Each number is 128 + 32 x the weight over its row's rms, rounded and kept within 0 to 255. Layers, rows and columns count from 0. The size above them is the row's rms in percent of the matrix's.

# layer 9 attention value, 160x160, rms 0.232, rows 129-159, columns 80-159
size [100 106 104 105 108 110 100  98  98 103 109  97 105 100  99 109 105 107 102 103 103 106 106 105 105  98 103 103  99 101 104]
[[118 139  83 163 136 154 100 160 129 123 119 128  79 170 145 206 203 158 166  89 131 141 149 100 103 135  84 164 154 105  95 103 166 116 120 149 132 149 148 116  88 110 104 187 147 137  87  59 168 114 180 148 119  61  88 164 153 118 169 155 126 107 211  96 130  82  99  85 103 201 150  87 106 148  88 137 141 156 126 168]
 [109 128 125 107  86 138 127 177 178 140 146 147 124 131 167 110 155  99 142 141 119 147 115 117 120 104 185 101 134 107 145 130 134 173 129 132 153 176 110 138 152  74 124  33 105 130 113 131 148 149 163  82 132 136 137  87  99 120 154 150 135  96 209  94 135  93 144 101 163 159 122 215 118 122 149 145 128 143  69 151]
 [110 137 142 104  89 161 120 143 120 148 113 167 174  44 133 126 141 143 146  96 126  88 139 174 112 130 157  89 141 130 124 164 194 136 147 145 103 147 136 151 111 125  99 153  87 171 124 140  92  70  91 125 132 119 125 128 131  84 139  98 128 100 128 110 141  77 111 100 163 148 137  70 144 114 170 124 182  99 100 107]
 [157  81 176 127  95 117 159  79 191 124 170 167  82 156 142 162 133 166  47 194 133 137  79 134 122  68 132  82 122 138 118 162 106  94 164 118 132 137  87 147  99 118 123  81 125 125 118 130 102 124 108  91 111 125 128  89 120 174 160 133 126 147 118  73  96 115 120 166  93 109 119 168  99 206  75 114  76 112 152 136]
 [139 153  96  94  98 127 153 140  93 143 141  82  55  69  49 109 191 107 149 133 124  61 134 165  82 170 137 128 103 122 132 130 141 193 149 133 163 158 114 127 134 154 152 114 168 110 138 117  61  71 112 165 123  89  94  70  89 129 111 130 140  99  77 153 141 188 112 148 122 158 103 154 106 135 145 162 117 142 172 158]
 [107 117 166 129 110  78  91  74 118 150 126 108 103  31 157 114 157 139  95 126 154 116 165 100 107 120 153  99  67 151 190  89 160  97 132  64 148 139 156 192  98 128 125 146 198 180 156 140 137 209 112 137 215 195 150  95 142  82  94 124 150 183 170 132 118  74  81 104 190 126 174 117  97 147 158 133 141 143 151 120]
 [111 102 126 109 157 149 140 135 189  87 114 165 141 131 147 212 108  56 145 134 141 177 161 152 121  91 179 139 186 139 111 144  65 182 172 116 151 119  96 123 126 147 123 160 158  75  92  85 111 104  83 181 112 165 121  46 125 204 151 135 191 162  63  88 116 142 111 106 132 183 150 148 165 171  94 117 115 146  59  59]
 [ 91  68  98 135  66 118 167  79 184 188  81  74 168 133 118 135  70 183 102 154 139  41 105 106 177 152 114 126 117 163 100  87 134 182 118 154  85 149 124 132 125 118 136 101 126  98 137 117 181  89 135 157 111 140 124 147  75 208 137 130 115 158 180 158 182 145 200  97 144 139 147 153 143 163 121 157 132 154 107 142]
 [185 111  96 147 109  52 167 107 178 108  91 116 166 164 145 195 156 100  65 132 145  72 144 123  85  86 154 168 126 213  78  95 162 117 145 141 110 121 115 117 138  96 114 159  98  84  97 160 155 107 170 121 101 119 136 152 156 120 127 161  74 150 148 124 136 111 177 125 158 103 149 112 115 120 116 107 123 146  87 121]
 [130 100 111 144  84 133  97 143 115 115 117 124  95 118 157 127 115 140 123 230 141 166 110 189 124 117 134 155 173 156 144 104 101 114 130 175  82 112 104 138 144  77 125 121 138 131 143 188 165 121 113  99 109 131 111 130  91 149 101 111 196 103  56  98 142 128 139 125 116 180 137 121 138 157 154 134 102 149  97 137]
 [ 67 135 142 104  66 120  64 129 132 127 124  87 104 154 156 103 113  88  87 107 115  98 155 162 142  55 130 169 127 141  71 157 170 185 125 100 100 114 154  59  81 137 111 100 106 128 124 118 131 180  80 123 121 104 144 126 200 126 175 110 113 105 140 163 115  87 144 119 104 106 172  97 127 127 106  95 170 141 172 115]
 [116  91 136 115 148  53 145 113 198 107 123 143  99 167 144 137 108 104 146 172 162 152  90 165 126 153 156 158 113 101 110 119 116 112 118 114 127 152 127 103 159  52  81 146 165  95 123 142 147  89 148 152 170  95 141  66 155 114 113 131 132 107 143 170 131 104 131 169 131 125 149  55  59 151 188 129 103 133 109 148]
 [135 130 136 177 142 154  90 164 120  92 130 174  55  77 150 116 147  79 205 151 137 176 149 168 111 154 131  58 122 127 119 128 145 130  45 123 136 106 148 124 132 117 113 122 136  63  74 125 161 123 102 108 140 116 100  98 138 184  71 107 150 172 153 119  47  39  99 151 212  97 136 135 197 116 167 113  14 119 139 149]
 [119 139 116 125 153 133 114  54  80 145 122  85 201 106 136 187  91 105 124 134 175 114 134  92  87 155 102 151 129 141 113  94  94 107 140 178 122 146 139 128 211  98 147 136  75 126  86 165 141 119 175 128  91  85 103  88  85  78 128 180 126 183 177 161  27 111 118 128  78 151 149 195 189  97 189 161 147  89 122  98]
 [ 98 121 105  92  45 119 144 116 164 114  57 165 175 189 127 132 221 102  84 136 119 116 154 111 163  85 148 172 116  33 145 148  68 130 120 150 119 142 106 109 135 135 135  90 100 146 195 127 104 111 161 191 105 100 108 159 130 124 132 128 137 151 154 145 111 128 128 133 125 142 134 182 128 131 123  69  90 126 135 148]
 [ 98 145  93 158 131 158  88 134  54  82 121 152 160 157  84  94 108 131 123 193 137 179 122 161 126 134 166 150 130  79 134 118 164 138 148 153  92 109 171 100  42 113 164 148 152  93 131 122 142  73 132  93 185 110 151  58 139  82 115 148 138 171 170 122 164 187  99 158  97 116 144 146 123 138 185 145 128 149 153  79]
 [ 91 117 133 126  42 119  85 120 105 188 155 107 127 146 134 118 189 117  96 113 162 112 141 126 149 164 112  96 133  45 108  93 116  65 187 101 131 107 106  58 150 169 122 134 130 154 158  98 100 144 139  72  23 117 132 145 159 131  99 133 116 102 121 166 140 102 111 150 153 117 112 159  87  50 102 157 157  92 120 119]
 [152 102 144 162 144 125 131 108 102 202 126 181 106 109 128 185 135  58  55 104 117 117 147  95 153 150  97 217 128 135 104 160 134 122 170 124  89 127 131 130 126 160 112 108 104 146 132 118 158 122 115  23 118 174 113  88 186 124 108 123 108 123 103 136 113 148 142 123 143 152 119 194 167 155 144  90 124 119 148 133]
 [107 141 141 144  53 202 118 151 172 114 145 154  47 164 137  85 114 109 170  80 169 126 146 143 132 146 144 137 114 173 113  96  58 136  93  89 112 208 127 112  36 185 202 167 103 130 159 126 163 122 189 114 153 151 102 103 155 136 140 158 126 144 179 130  99 101 167 137 150 100 156 151 115 117 138 129 136  88  81 161]
 [163 115 138 152 112 133 175 139  99 140 196 151 193 132 100 210 124 146 171 161 132  79 121 122 140 172 143  85 153  87 131 185  88 126  41 145 162  78 149 111 166 132 117 112 162 151 120 124  98  78 138 133  96 118 104 133 134  76 117 109 157  60 152 158 172 116 118 118 148 143  89 182 122 169 137 135 150 149 127  87]
 [ 76 113 147 117  89 123  99 143 115 125 135 125 171  86 132 106 146 123 153 172 146 133 110 133 156 112 115 139 105 132 145  93 114 151  45 145 117 113 115 161 116 110 111 101 100  73 142 156  82 154 125 174 103 126 153 115 219 114  78 161 194  90 166  95 100 157 124  59  45 135 159 221 132  73 154 137 130 170 110 139]
 [125 170 130 168 125 108  90 140 123  90 122 162 242 166 133 147 135 118 129 110 135 181 152 170 172 161 156 126 121 118 164 119 129 116 157  78 122 127 106  95 132 136 126 133 149 102 137 111  81 176 169 144 139 163 146  69 171 128 116  47 120 129 121 126 157 153 133  94 132  67 146 119 135 149 147 120 141 144 123 129]
 [118 118  79 137 110 139 151 138 131 117 188 109 120 103  82 144 119 115 120  84 136 120  89 109  93 133  84 126 109 189 103 157 144 150 169 120 106 147  90 117 158 132 225 109  92 142 104 106  86 167 120 149 182  92 136 118 153 111 173 134 170 169  96 144  75 143 148 119  76 151 128 142 109  72 122 108 121 167 123 120]
 [101 168 149  65  96 125 134 109 207 151 113 161 175 112 134  87  89 110  94 169 125 150 138 115 106  92 175 110 183 223  95 120 123 131  99 173 137 104  75  95 134 127 170  89  97  61 113 151 123 128 141 124 120 106 126  33 123  98 126 145 112 135 122 122 180 119  89 123  70 146 141 103 127 140 140 135 125 162 141 109]
 [145 148 128 126 124 140 156  92 128 127  75  80  99 172 145 114 134 125 130 129 103  75 118 170 138 117 148 113  69 129 134 110 149 109 127 170 134 160 175 120 165 188 126 129 106 125  99 117  87 116 200 123 155 185 167 100 107 133 169  68 124 163 124  71 119 147 151 149  70 126 163 156 108 112 141 108 137 129 112 139]
 [156  71 151 153  93 122  70  99 115 137  85 135 166 137 125 172 146 107 205  98 121  93 130 136  81 151 146 130 101 103 120 102 135 134 141 154  98 130 133 103  88 185 108 128 143  99 136 112 106 142  43 162 161 163 163 193 106  72 108 154 132 111 151 118  74 137 131 146 148 139 161 131  70 101 141 135 108 174 166 110]
 [159 130 148 111 133 101 126 111  97 214 105 144 104 192 145 170 180  71 159 142 153 142 121 109 124 129 133  96 116 124 128 170 130 135  94 130 136 169 169 136 147 143 198  94  77 112 136 205  83 159 148 104 140 132 152 117  99 160 148 115 149 140  83 147 180  99 147  98 145 118 119  93 181 129 107 158 136  88 115  61]
 [111 107 113 177 201 121 122  60 106 108  94  52 109 165  92 128 116 195 199  96 110 101 137 106 140  43 116  93 101 115 111  86 146 161 152  87 171 130 117 137 160 138 142  85 103 127  90 168  82 127 135 104 116 187 191 123 133 135 129 159 169 176 141 141 157 160 122 159 107 105 143 154 102 119  93 107 140 107 128 201]
 [115 163 150 193  49 148 148 120 156 142 178 170 121  83 159 149 136  74 108 149 124 163 119 129  83 189 151  50 106 135 142 115 157 139 126 130 102 154 104 159  90  56 138  68 155 124 105 133  80  93 139 140 127 119 140 209 146  94  99 137 112  96 157 110 171 249 137 102 134 135 116 113 130 106 136 151 107 144 194  85]
 [144 135 109 175  35 137 179 109 176  79 115 162 134  96 123  92 162 155 127 128  68 145  20  74 123 127 157 154 103 105 143  76 156 114 162 122 148 110  86 161 157 177 158 137 156 145 127 105 143 106  95  81 127  87 152 103 170  74 137  85 105 122 102 157 118 142 123 101 187  98 239  93 134 100 135 113  74  97 124 106]
 [118 104  98 101 135 154 145 136 129 147 134 161 138 146  93 141 155 165  72 140 158  90 166 105 116 124 110 176  95 188 135 136  96 138 109 150 237 125 127  79 118 112 142 131  88 145 137  92  88 146  67 109 213 134 148 149 108  73 120 110 118 211 142 138 113 139 127 142 141 135 149 162 125 140 141 168  81 115  80  86]]
# layer 9 attention output (transposed), 160x160, rms 0.198, rows 129-159, columns 80-159
size [ 94  96  94  94 100 100  93  94  93  98  99  93 101  90  95  97  98  96  97  95  95  96 103  94  99  94  94 100  97  97 101]
[[120  93 107  82  81 125  80  91 165 178 112 174  88 153 132 147 191 150 118 118 120 153 183 100  91 123 111 182 130 169 155 121  80 106 135 156 141 127 116 163 149 171 158 143 143 191 110 139 141  84 106 139 121 113 128 159 144 179 105 195 127 102 142 121 168  80 154 170 143 149  67 171 121 140 171  97 132 161 108 151]
 [113 157  73 154 116 135 102 111 108 137 184 124 130 114  62 121 150 107 115 129  92 107 144 177 205 152 132 118 155 127 164 107 165 111  98 133 154 174 151 138 143 125 103 101 191 103 206 112 134  88 145 185 141  80 135 139 162 131 141 126 155 124 163 162 142 108 118  87 152 148 110 149 129 165 150 136 146 113  98 152]
 [157 163 140 165 179 124 144 154 189 135 157 119  86 113 117  73 149 146 160 116  77 130 130 120 143 124 160  88  78  98 101 182 139  77  97 146 147 177 159 151 120 131 141 103 107 165 125 115 160 106  86 133  77  96 146 159  96  84 128 131 139 126 136 113 146 146 110 124 154 123 128 113  60 166 203 183  88  96 145 149]
 [147 116 144 126 129 130 210 102 142  99 124  99 166  82 160 148 137 163 134 126 152 111 107 126  64  99 109 103  95 155 150  70 125  81 101  88 156 156  79 165  84  69 118 127  93 147  72  86 130 131  76 111 110  98  75 141 149 110 136 123  91 132 150 129 130 198 103 102 114 158 133 178 108 156  53  90 113 150 150 164]
 [140 113 132 138 120 139 107 147  90 165 174 125 157 104 110 175  80 140 158 130 144 113 108 137 138 132 139 146 122 174 133 111 105 178 128 171 154  82  91 168 129 108 148 151 158  80 169 134  80 108 139 182 171  96 102 124  92 133 128 163 152 148  98  83  98 125 184 162 146 175 158 136 125 101 149 138 134 104 130 166]
 [166 138 148 111 158  88 100 158 152  77 126 139 116 107 171 167 152 123  87  64 136  86 108 163 145 135 114 110  86 110  79 188 130 102 121 128 108 130 136 133 140 155 118 112 159 103 130 125 104 162 119 125 107 152 149 128 132 114 130  91 133  85 132  83 102  82 111 182 152 100  87 140 132  53 120 214 141 124 137 155]
 [151 122 114 164 115 150 129 126 132 112 154 121 163 135 174 173 150 140 127  91 147 164 115 178  65 116 169 132 102 167 138  95 143 131 188 129 137 132 135 166 116 149 162 172 117 145 107 146 142 135  91 102 173 153 106 109 102 155 138 121 137 167 123 103 113 159 215  75 131 225  87 115 173 131  96 141 114 184 109 113]
 [148  86 101 113  91 150 181 140 143 154 128 110 173 139 107 124 175 121  90 174 121  67 151  99 158 100 128 160 119 160  90 105 135 199  85 138 135 154 179 126 101 131 112  85 134  74 111 131  59  67 165 158 116 177 169 141  68 181 125 133  85 147 111 157  79 142 162 157  78 180  91 173  62 182  69 150  61 119 174 144]
 [ 96 163  76 110 132 122 147 131 162 182 122 100 128  73 121 124 173  85  96 135 124 124 137 154 151 127 135 180 104 150 110 119 151 133 144 133 108 131 133  99 156  93 132 162 140 113 125  94  28 117 133 117 154 118 142 118 112  97 134 172 163 121 125 126 138 103 163 127 114  70  73 125  89 121 184 150 129 150 157 123]
 [114 179 111 110 209 143  83 143 118 122 135 201 181 129 159 209 137 134 144 125 125 134 149 119 133 115 108 152 167 120 152 161 137 121 135 148 102 140 127 201 172 142 157 125 123 107 150 127 153 164 110 125 129 159  78 123 100 132 102 121 132 176  98 144 179 149  87  41  97 161  82 142 130 164 147 145  94 162 158 178]
 [153 147 153 179  81 136 133 167 136 115 135 181 139  87 102 129 138 158 105 114 134 162  92  85 144 145 128 155 171  95 111 118 137 138 146 114 157 113 131 113 130 150 124 134  77 130 135 154 164 142 138 130 145 145 135 130 138 149 146 232  88 122 185 103 141 118 140 168 152 145 109 146 107 128 156 143 162 180 120 112]
 [ 81 128 110  77 140  86 139 147 208  82 154 165 126 147  66 127  49 116 122  99 126  81  92 112 150 144  55 111 123 128 143 117 131 185 160 114 164 115 118 102 108 141 102  96 170 104 153  99 157 175 124 120 133 103 137 124 105 157  84  97 117 108 152  68 143 146 125 150 127 111 151  96 170 156 158 122 112 178 158 147]
 [ 99 108 154  98 158  96  74 158 165 119 116 176 149  94 135 144  99 128 164  69 127 137 125 151 123 129 121 102 176 119 108 137 125 105  96  74 147 146 174 124 141 108 190 202 126 125 174  93 127 126 114 121 108 129 106 109 100 148 105  70 135 120 124 133  94 126 116  99 182 101 120  99 135 179 112  75 125  91 154 127]
 [155 124 119  72  87 151  96  84 169 127 195 130 227 124  72 122 144 139 114  91 131 147 131 152  82 163 122 157 150  95 109 129 127 122 120 157  82 166 176 134  70 128 137 120 136  93 117  88  97 149 189  78 114 168 102 148 140  98 155  94  88 129  89 154 117 146 195 160 129  47 128 170 122 147 204 158 159 125 131 124]
 [162 100  53 186 139  51 112 148 107 113  99  87 161 117 124 132 133 103  94 150  94 172 114 115  96  68  55 119 107 171 116 181  65 153 173 142 135 147 157 180 105 120  96  82 145 189 159 133 134 155 167 123 116 163 144 126 127  65 102 129  72 110 139  96 103 132 149 193 175 121  62  91 164 167 152  78  83 123 149 164]
 [116 121 122 116 113 151 138 102  81 107  79  56 140  47  42 132 159 100 118 170 144 104 157 178 132 141 178  79 137 116 128 114 127  78 171 122 130  81 134 157 149 182 192 119 133  97 122 132 134 117 137 115 120 115 171  97 117  81 137 137  96 153 114 127 108 118 116 148 128  99  78 113 140 124 167 132 119 147 108 165]
 [149 112 154 128 102 138 107 133 103 207  97 157  85 210  62 105 149 123 110 117 136 114 151 130 168 145 100 110 118 110 100 165 156 132 122 149 137 181 118 122 130  65 125 164  78 161 136 164 138 178 167 120 120 120 105 130  87  95 144  97 126 140 179 177 171 114 173 120 129 106 112 133  82  65  79 124 167 121 114 117]
 [119 115 139  89 139 143 133 170  85 155 136 112 125  87 139 112 113 117 118 146 146 123 142 201 139 129 139 155 159  87 156 112 167 140 122 198 126 152 101 136  81 114  75 152 185 161 125 111 170 152 102 101 142 144  43 117 166 169 107 128 125  83 137 118 119 131 169 171 154 126 115 172 203 130 145 120 117 102 126 164]
 [114 128 157 140 178 116 117 153 129 146 154 127  91 176 165 101 162  98 107 158 157 172 160 165 161 134  86 108 151 116 111  50  36  54  79 110 128 145 124 140 133 111 127 157 113  97  67 146 107 113 140 170 146 136 104 126 108  78 122 112  51 138 101 108  79 114 150  84 125 125 108 126 177 152 146  84 143 109 152 154]
 [148 158 146 140 124 122 145 164 149 135 151 101 190 165  90 130 165 163 141 208 107 159 130 117 137 180 130 152 120 207 164 135 133 128 138 133 117  73 132 110  85  85 164 148 107 107  80 120 134 169 117 122 137 119 161 106 111 136 121  33 146 102 108 119 145  94 158 155 140 163 145 172 138 144 144 141 139 114 169 121]
 [116 123  81 101 122 135 108 109 122 135 117 109 173 143 130  82  75  85  78 148 155 193 129 132 101 120 118  89 164 150 105 130 144 102 101 142 148 180  92  80 105 147 144 132  81  80 148 129 130 193 112 157 171  63 151  90 100 131 129 129 126 121  97 100 197 127 106 149 135 152 149 154  95 103 117 126 132 123 102 157]
 [107 144 125 124 179 118 104 173  68 132  97 102 161 161 158  78 130  84 127 109 122 134 148 148 129 161 109  87  83  90 117 155 194 160 120 117 105 139 108 124 118  94 131 124 164 110  98 113  82 208 159 145 192  86 170 161 139 144 148 174  56  93 149 138 171 147 128 130 139 166 103 120 135 132 115 116 111 137  97  88]
 [ 71  37 161 137 110 106 130  99 137  86 149 101 106 168 164 111  95 142 120 147 106 124 127 100 121 169 148 144 119 119  93  93 184 197  49  34 146 168 131 144 124 161 122  83  47 124 142 118 113 123 105 126 141 110  84  71 126  66 141 151 145 134 166 175 162 183 195 140 160 133 116 105 183 116 156 123 139 111  69 136]
 [158 119 110 176 129 182 160 124 164 107 161 170 149 121 152  29  72 126 132 117 142 124 140 168 128 119 123 159 124 145 151 172 111 149  79  93 125 110 159 159 187 190 138 101 163 106 110 130 169 145 143 131 140 148 139 154 103 146  89 122 134 125  75 146 164 181  92 135 186 128 112 155 106 142  62  92 135 144 174  99]
 [162 167 139 136 145 168 204  92 189 149 133 128  79 122 188  80 157  89 134 112 121 115  52 137 108 103 143 104 153  60  99  97 137 216 128 187 128 114  75 162 140  76 115 138  73  96 180 108 128  79 171 137  96 126 152 127 105 118 120 147  92 204  98  90  84  90 131 151 108 115 102 115 135 124 117 147 156 159 108 137]
 [144 134 133 127  95 152 143 146 145 116  46  65 144 131 175 160 146 126 195  71  94 190 148  62 135 202 115 169  92 147 174 114 111 119 148 182 132 125 180  74 130  93 144  92 136 165 200 125 136 176 139 136 162 105  90 115 134 126 107 130  40 121 127 155  68 137 141 141 103 152 193 126  89 100 173  94 135 112 124 113]
 [191 122 131 133  64 142 133 141  83 119 151 136 100 153 143  90 164  73 148  68 103  82 105 104 157 121 105  86 117 119 146 105 127 126 136  49 129  99 114 188 108 156 126 106 155 155 113 130 123 114 118 145 145 138 109 168 144  73 113  57 126 177 144  96 153 135 107 131 107  89 141 125 131 124 125 108 142 118 148  55]
 [105 123 119 140  99  93 104 128 150 157  50  92 184 187 128 155  62 154 151 130 135 123 137 127 126  29 117 141 103  61 160  68 172 183 123  95 114 104  95 177 156 141 125 149 119 109 128 125  92 131 116 159 134 136  39  69 117  84 126 149 149 134 146 153 115 147 113 193 103  74 147 143 135 163 144 141 167 134 161 110]
 [141 124 130  93 102 127 213 161 133 152 158 137 103  66 167 172  81 128 168 173 114 138 160  72 110 140 116  54 151 115 165  63 154  94 150  82  84 130 194  94  80 132 141 141 146 146 133  92 126 161 189 154 119 146 166 178 123  81 136 110 150 179 128 187  96 133  95 150 131  92 133 162 121 100 117 140 133  47 136 177]
 [157 120 139 155 171 151 143 109 175 131 136 137 111 118 107  77 105 146  82 134 134 169  87 141 156 105 148 162 109 112 114 133 101 142  85 150 135  81  95 134 133 145 129 154 150 124  83 118 157 162 141 136  96 144 123  87 107  71 131  77 173 141 125 192 137  94 139  99 126  50  58 132 123 101 157  96 103  94 124 179]
 [148 111 127 113 125 152 132 220 153  72 131 124 138 106 151 123 144 162 175  34 121  69 127 164 147 141 123 103  85 161 151 149 157 165  81 143 136 143 127 119 148 132 117 169 127 123 159 150 152 105 122  85 142 144 200 101 206 150 108 143 144 157 113 154 128  99 193  81 134 133 153 138 141  85 157 119 129 120 111 100]]
# layer 9 MLP up, 640x160, rms 0.203, rows 0-11, columns 80-159
size [103  87  93  96  88  96  97 124  95 116 107  94]
[[128 113 139 120 151 109 147 124 188  66 189 102 107 120 169  93 113 109 144 148 133 155 118 108 137 102 142  87 152 106 171 122 142 128 115 143  90 132 159 185 142 134 109 155 148 145 163 129 114  83  93 119 137  93 112 104  91  88 125 113 143  99 160  99 114  49 134 128 122  85  97 125 124 158 183 128 105 128 132 116]
 [121 160 108 134 132 164 110  97  98 119 179 156 145 114 118 109 168 127  97 161  92  75 150  94 157 170 120 172 139 136 170 120 107 108 119 118 123 159  84 102 129 185  95  83 131 147  81  83 168 114 149 115 153  81 129 212  95 117 157 122 120 146 109 107  67 133 184 125 102  97 126 148 154  99 124 190 133 171 140  92]
 [ 93 134 130  94 142 177 137 125 113 148 107 237  97 131 170 151 152  87 187  56 140 182 142 190 131 106  76 125 119 146 140 102 133 130 125 132  84 122 169 144  95 175 140 148 163  92  94 127 130  83 111 177 142 106 122 113  91 146 112 148  76 139 137  81 111 182  34 136 154 157 175 106 133 170 114 130 210  86 131 127]
 [113 188 125 140 227  91  83  82 157 142  92 137 130  84 151 110  81 123  60 171 166  78 145 138 157 148  92 178  82 107 185 131 144 181  36 168 134  85 152 111 158 109 152 125 129 159 132  94  96 127 148 127 126 141 127 135 137 192 111 163  85 113 119 195 120 152 166 217  90 112 118 130  94 167 135 146 129 101 139  76]
 [142 124 114 128 148  90 119 125  90 141 199 150 120  93 130 138 154 130 173 120  91  99 175 125 166 118 123 170  88 124 124 112 160  95 120 151 139  67  96 124 126 134 100  63 104  78 109 161 152  99 176 138 102 112 169 171 139 118 159 117 114 102 157 101 125 144 149 115 179 163  97 126 186 191  99 220 139 139 130 107]
 [104 128 152  30 171 159 105 135 116 123 146 108 131 162 124  84  88 107 140  94 125 143 168  56 125 154 117 175 158 125  70  84 162 111 139 178 145  83 136  85  76 137 125 118 134  82  79  73 141 149  98 169 134 164 100 158 141 158  57  96 151 142 157 111 107 144 131 113 109 123 112  61 125 174 149 113 149 100  76 163]
 [117  95 168 145 118 140  93 106 139 115  98 131 131  79  92 144 117  60 133  97 148 112 162 131  62  93 176  65 147 139 156 100 157 174 109 167 128 146 155 122 148 123 109 100 148 146  65 120 167 117 123 153  77 128 101 122 115 114 129 152 101 102 118 109  91 104  96  90 117 181 104 122 161 150 111  77 123 131 153 152]
 [110 148  93 105 139 147 122 124 125 137  71  84  92 171 113 171 117  84 119 107  78 158 147 190 167 109 132 110 100 124 163 148 117 153 133 125 146 126 131 165 118 130 132  83 141  77 136  50 151 145 102 128  98 112 110 127  69  78 115 167  55 154 110  79 121 154 122 149 126  35 157 100 169 146 133  95 151 102 101 110]
 [152 124 143  82 129 149 119 117 164 106 120 133 143 116 198 142 156 116 113 110 131 148  94 135 120  89 138 122  39 108 135 126 164 111 164 119  88 130 134 140 110  63 154 193 153 102 111 195 134 158 162 147  96 139  92 143 137 150  99  62 169  54 117 126 100 105 134 119 116 131 137 126 144 100 137 104  36 121 137 100]
 [148 103 133 112 132 132  49 147 141  97 125 119 195 106 123 172 117 145  72 134 127 106 132 108 148 153 174  68  57 153 159  85 183 202 153 128 119 154 145 101 109  75 104 140 148 108 110 147 120  77 122 119  75 124 137 118 137 113 157 137  88 140 117 120 150 111 130 115 181  67 116 120 101  69  58 125 132 119 192 133]
 [120 193 111 135  76 142 168 115 128 119 108 113 131 168 140  75 191 129  63 136  90 131 140 113 150 164 128 155 136 235 177 157 124  91 155  77 139 103 177 142 158 100  93 109 125 145 155  95 164 126 122 164  94  65  44  79 139  84 131  99 141  83 145 137 128 184 148 125 152  52 156 101  99 150 147 157 116 102 141 145]
 [149 129 137 100 154  73 118  95  95 161 176 120 122  78 164 140 104 126 164 152 122 135 126 150 133  88 174 171 133 149 110 139 128 111  63  61 122 166 166 164 170 155  88 165 151 132 133 198 135  73 141 141 104 152 126 127  99 174 108 126 129 123 153 110  82  76 127 103 135 122 150 112 138  65 171 141 129   0 159 103]]
# layer 9 MLP down (transposed), 640x160, rms 0.214, rows 0-10, columns 80-159
size [114  95 103 101  89  83 110 104  92 104 115]
[[151  99 110 124 176  96  99 142  62 147 127 113 115 104 106  75 105 123  83 107 157 102 222  93 176 108 105 144 156 141 124 143 130  93 135 111 130  78 143 150 150 120 101 206 138  54 125 173 126 103 173 158 213 178 137 176 106 144  94 155 131 126 148 104 181 157 159 164 133 152  83 139  96 149 121 152 129 121 158 120]
 [141 126  96 126 150 120 104 133 105 105 125  69 113 100 134 139 111  48  78 163  81  85 153 159 181 117 131 108 119 105 139  83 127 147 111 157 113 119 105 112 125  87 144 169 153 105 133 140 160  72 130 168 143 180 165 163  94 170 198 112 140  99  68 170 162 133 122 113 121  99 158 205  96 116 188 151 117 119 127 110]
 [119 147  97 129 115  92 160  84 104  88 152 150 151  94 131 143 145 113 158  93 145 127 144 150  83 114 180  84 181 137 144 168 125 149  92 122 161  98  92 117 123  97 157 111 120 111 109 126 134 114 117 126 160 132 171  60 113 123 117  53 129 145 165 153 170 117 136 112 145 120 124 116 125 113 135 128 124 175 131 137]
 [116  69 136 106  47 114 127  83 136 104 134 138 158 153 152 160 114 154  98 131 130 152 126 181 153 119 138 184 139 117 132 161 145  88  94 101 119 125 143 130 155 103 109 108 130 130 165 116  96 134  64 152 155 148  86 119 148 137 125  87  86 165 130 112 137 143 123 135 132 169  94 159 124 167 160 118 180 206  68 144]
 [101 119 160 159 115 111  99 109 141 136 148 128  93 164 122 175 105 182 151 108 116  83  85 190  86 148 162 154 176 156 120 149  88 103 141  83 104 178 150 115 133 142 110 105 170 105  87 150 163 179 141 156  77 130 117  95  92 125 193 150 110 132 107 133 144 159 145 182 142 142  63  79 164 138 194 143 165 120 150 216]
 [112 179 177 166 134 108 103  62 119 104 170 143 138  99 153  99 108 103 143  92 153 121 186 109 139 128 113 111 168  83 147 129 133  73 150 134 140 172 122 125 115 121 166  74 173  95 162  92 131 150 231 117  98 156 149 111 119  58 134 156 118 115 113 126 216 157 161 110 162 178 150 145 142 108 102 121 140  82 141 146]
 [130  84  99  83 103 113 153 134 109 183 135 197 154 132  95  65 114 112 108 116  84 127 110 161 136 120 140 112 157 228 185  75 189  75  88  92 159 154 148 168 172 117  96 138 116 152 116 110 130 137 122 156 139 153 106 157  85 104  96 186  35 139 146 152  88 119 140 123 146 175 118 109 129 113  90 113 166 105 136 131]
 [120 132 136 127 148 124 122 140 128 120  93 108 170 192 178  82  96 104 142 138 124 127 159 103  79 200 141 169 109 103 152 174 144 115 144 184 145 156 111 128 161 119 132 111 188 151  78  90 195 103 142 145 127 158 119 137 182  95 221 121  88 109 142 113 172 114  89 102 109 115 105 144 155 150 186 100 145 138 144 119]
 [115 112 139 194  90 143 151 127 147 163 255 143 122 200 119 165  90 109 179 122 123 145 147 185 126 142 104 138  98 114 157 136  99 141 185 148  96 154 109 175 130 112 129  94 102 140 163 145 150  98 142 116 105 161  84 157 143  96 158 104 176 127 113 141 137 147 147 127 201 154 120 113 131  99 192 127 126 127 165 110]
 [198  85 110 130 101 114 165 149 156 139 150 160 149 111 157 111 175 104 138 127 201 102 117 136 111  89 113 124 106 103 116  76  93 199 133 165 173 124  87 179 196 125 177 112 109 145 100 173  62 120 128 178 151 100 142  43 115  98  70 126 124 116 160 162 166 139 144  38 130 110  90 145 127  81 118 121 119 108 222 148]
 [ 97 167 131 140 157 122 191 162 121 128 139 172 114 164  97 180 120 130 150 156  90  82  93 124  91  66 144 182 103 108 120 136 115 116 180 123 146 185 142 139 122  97 102  57 127 152 102 134 108 172 100 110 106 128 112 130 114  96 151 123 122 178 157 130 128 161 129  82 148 149 136 102 152 108 172 139  42 100 138 117]]